Weights of a small GPT-style language model, trained from scratch on English Wikipedia.
Size: 11 layers, MLP 256 tanh GELU.
Each number is 500 + 40 x the weight over its row's rms, rounded and kept within 0 to 999. Layers, rows and columns count from 0. Numbers have three digits each. The size before them is the row's rms in percent of the matrix's.

# down: layer 3 MLP down (transposed), 256x64, rms 0.141, rows 97-116, columns 0-63
# up: layer 3 MLP up, 256x64, rms 0.183, rows 98-117, columns 0-63
down97 095:512505457585495436523539500463462504431465543496442629470538455480503486552480489437436520515506521430483523548548487533440538521490453540498432498537452497474526540507502516449510522486539540
up98 116:529496546529475466509488578548441486442432564418520555521549523481562498452445514465543523497504485573442493517466442550514504456512511605519450485489512528520480510506456470557508489525562498
down98 082:544483508521497450530427613580437516440499478470476512566514542525507504481419469449499501492525508541431500465519519519560562428492562522480458527467491518537429533458456482500529524514522499
up99 099:470458456493481530480463394506495519544487454558557445491527526487531399518560508536448553429481542469572500554532483520474475527490459476508538485509536591503446499503497549480466452475475464
down99 102:499497433516547532510513414521534510583507425543463468495511549506465454467491512517454510488537550473483471508513484508524481546522416499483502444541522611509420468468499578575480521480458476
up100 103:404499536465514466517486484527422474545435547547491505540554501481461531462439449495534547498450546528501522510453551535496431488429491484524483487410516544441559500466537467474445519463458482
down100 094:379454495560478492437460463500496560462425496502556519543506450551506527497485542519456517514527549569548515519510478467474514597505482510499507522450444548503453443525493530542449557495497460
up101 086:569450497546513494483451555580508536470539518520474482518509516544608526456434463434514529469545514521488499476546444508541471507452523494527564477476419475486502462494447488458562505507585459
down101 087:493518460462468499463503579410478457462496410550482485461510547492515480557484486570486510506490512495479516575544544484524575505458487486564430547557521493519433493538500590477448489495456496
up102 093:492505518524504498512521495414519591477476492569521467525564497453533497475490494460466484468492446515488548533561540509524551517526474476531512505497511521567526544531434524415571362484517499
down102 097:513522512491477540503500534487584479512416545460465464539464491465469534465528472455476464520521450451538516492489480464511583612523431521539489538608547416498475505505454532471516493476483510
up103 101:563532502463490466495508441507471554518452362453554452520517486486591483516470493478474487529480456502447557447516543538495431515508505525470463516529470567572514556533464485540551481506480488
down103 106:547441498478490608479507475493480537452510464455451484467543556550501531520436481532463475482618486488461558432482476524548482454467525454442486569486563481482499528516486485512517576519522486
up104 115:504477441458520431537433468539517495492530502560562477458501481453517523488515592413437463533512592436439472453488468508534451467546558516510520510511492540518536533496500464494504413511483510
down104 108:428551433528474520540441452479526488503558536461577499496530541496497540538553572514503468515421502547467408498466459491526491488526476469522492528503545504501496543539430507526464506528388466
up105 101:503477500540454439428501515457554473500504529604487472466405525478526472468528461514442528503470452525513514485502507503552482449453590530515430497503431548500499542491540516534403454503476517
down105 114:488567497506516482540479543449560479489566599499462544482479544509524434391502530536422472480525500492516527436466474512532519498513533511456510482448377468525516481496520534532541480498538481
up106 102:417486434536535420518450511531506446498550522489520441496444512493481477473553489516562486535483572493509492545473491513528544471523577450461524536433477467497420500450488532539443498412500540
down106 124:504450492441501450496500491500550499497503590480480445471488550550454479531536406478551477513455492539528460476503480453509533471551590497580542501401530468440481483491564501529502566508518501
up107 110:554474484514404524515452457461481478480503516513487497534477508461495514519457530497451447427444493468508426491560505565488500487491461464487521460461503581438485426415510398500456504461523469
down107 107:556448505516452495506494469533450475484493490456538474564473549503542507536491485463568493509465472554477502540599509544463521532441477487553449495435559564554529470496521397462452467463547487
up108 103:548447489476486464472508530592500490519498508594523589563498496566519484511519540529495556452510432485482565562447521496450526522541536483501510507473522471492531579474510505511577429451543474
down108 076:468471551503473532539571511410514495541438510494526445483470530488480562546491450458473486555500498447491482472524415512584475475531559459489500487538431499464509469511583490503515512477608505
up109 095:548495488557426464519461528454464525498530490567553486510514501450560489478460562439503570446570511517531520498504457502486514453431474458486524475517386560528434502513459536539461496459481475
down109 098:488505475571505506503543551506501512517387543446483516528417418494539478492523538529532454508554527466537472508460498579431508524493529546501460479539427461472523456515532543500443472507582493
up110 108:554485504498465455505472615486507494443483575495494498572496509466503478472436495477465522513491490521498474454539429474488495487491480491542466485496475619522404446490474460546413551495529478
down110 093:535448559460525560442506577524541542504551448461440544478432462505476500520578509465514474536531513570505500507558454557467553475528514474481476463458482514436525459493505476487544546494423440
up111 100:509535450505526493553476491600491491528504449483521461543518494479456524510495518449544490486512484552489560476536425520442585517500530458432509392453505487579442442473499454487470498550524467
down111 080:531473489486549544450474411567536481606521477477551518528474518523478553533481522462506462495536496530480465465520466459464572491509458524431544419466525546589448449489472482482488537527463509
up112 097:443504474389505484469540503492543467466479496434491476545472499525546460472550412553452445496529512461457538542479501449459424486572456543522481515528416488514462557503527478554521496521474513
down112 100:511480513541537496525449484565462518518477484541499544421540467426499489544444569447513568508503459542582447482484515519550549517482573494473470504441556529486541461489423535460442491486514457
up113 098:501438494490574465494469514496483525442600510506497502440495495520496524481553473426547429471491471513554480455515467499565454522562540545522505555483586567483443532544521534548498527491465562
down113 086:497494478539487520460489545496519435464459573517541571485461480621551539479502490551533495475483436515506504489440486472487502511553593495486558494503465489438496451466475490429590512544472509
up114 092:441545492580521495437408532530531500522577474526515433451445523556520487492532445514501542545491518458541502502490453516501434466570492483441470487444536521508525496433565560491460520538497466
down114 089:516473520484541486501572502490488552478405496477515508587522496482427441452530511412515478448511545474553486551455565461462563497516531458521532479499479532446482536541477498478572442531516561
up115 097:449548610477486502466510464541502417477521531487519498588597439538509515477533545476533523529513462521485550555501501491566484472528519514492514540495557520525529495492528537555446589492562517
down115 092:498478367517571539509467523528505582509441465513473513440509559535522508495442449563507523510540590525471496471490497490411544523481485539534453501521469463447477524497544465501476505554468515
up116 162:475482503492494514519484459571537465519493522509585487489523513572599509497542486479488454447513510534464581524496452444491478414556491445499500577477503396484523455501498449464470485552542507
down116 207:504465482492525494516455485539484435520520486587610501518528553504578475437449477496481456480463537526472547473550457527497480404509516467516548583556481473445499485494512440529474480522461548
up117 103:440502489500497476357447522452551509507504532530516520479468476573564446538443467454429572448484456504498535473494502453492507516520509470484481544492492467507472577497473547453443556493464487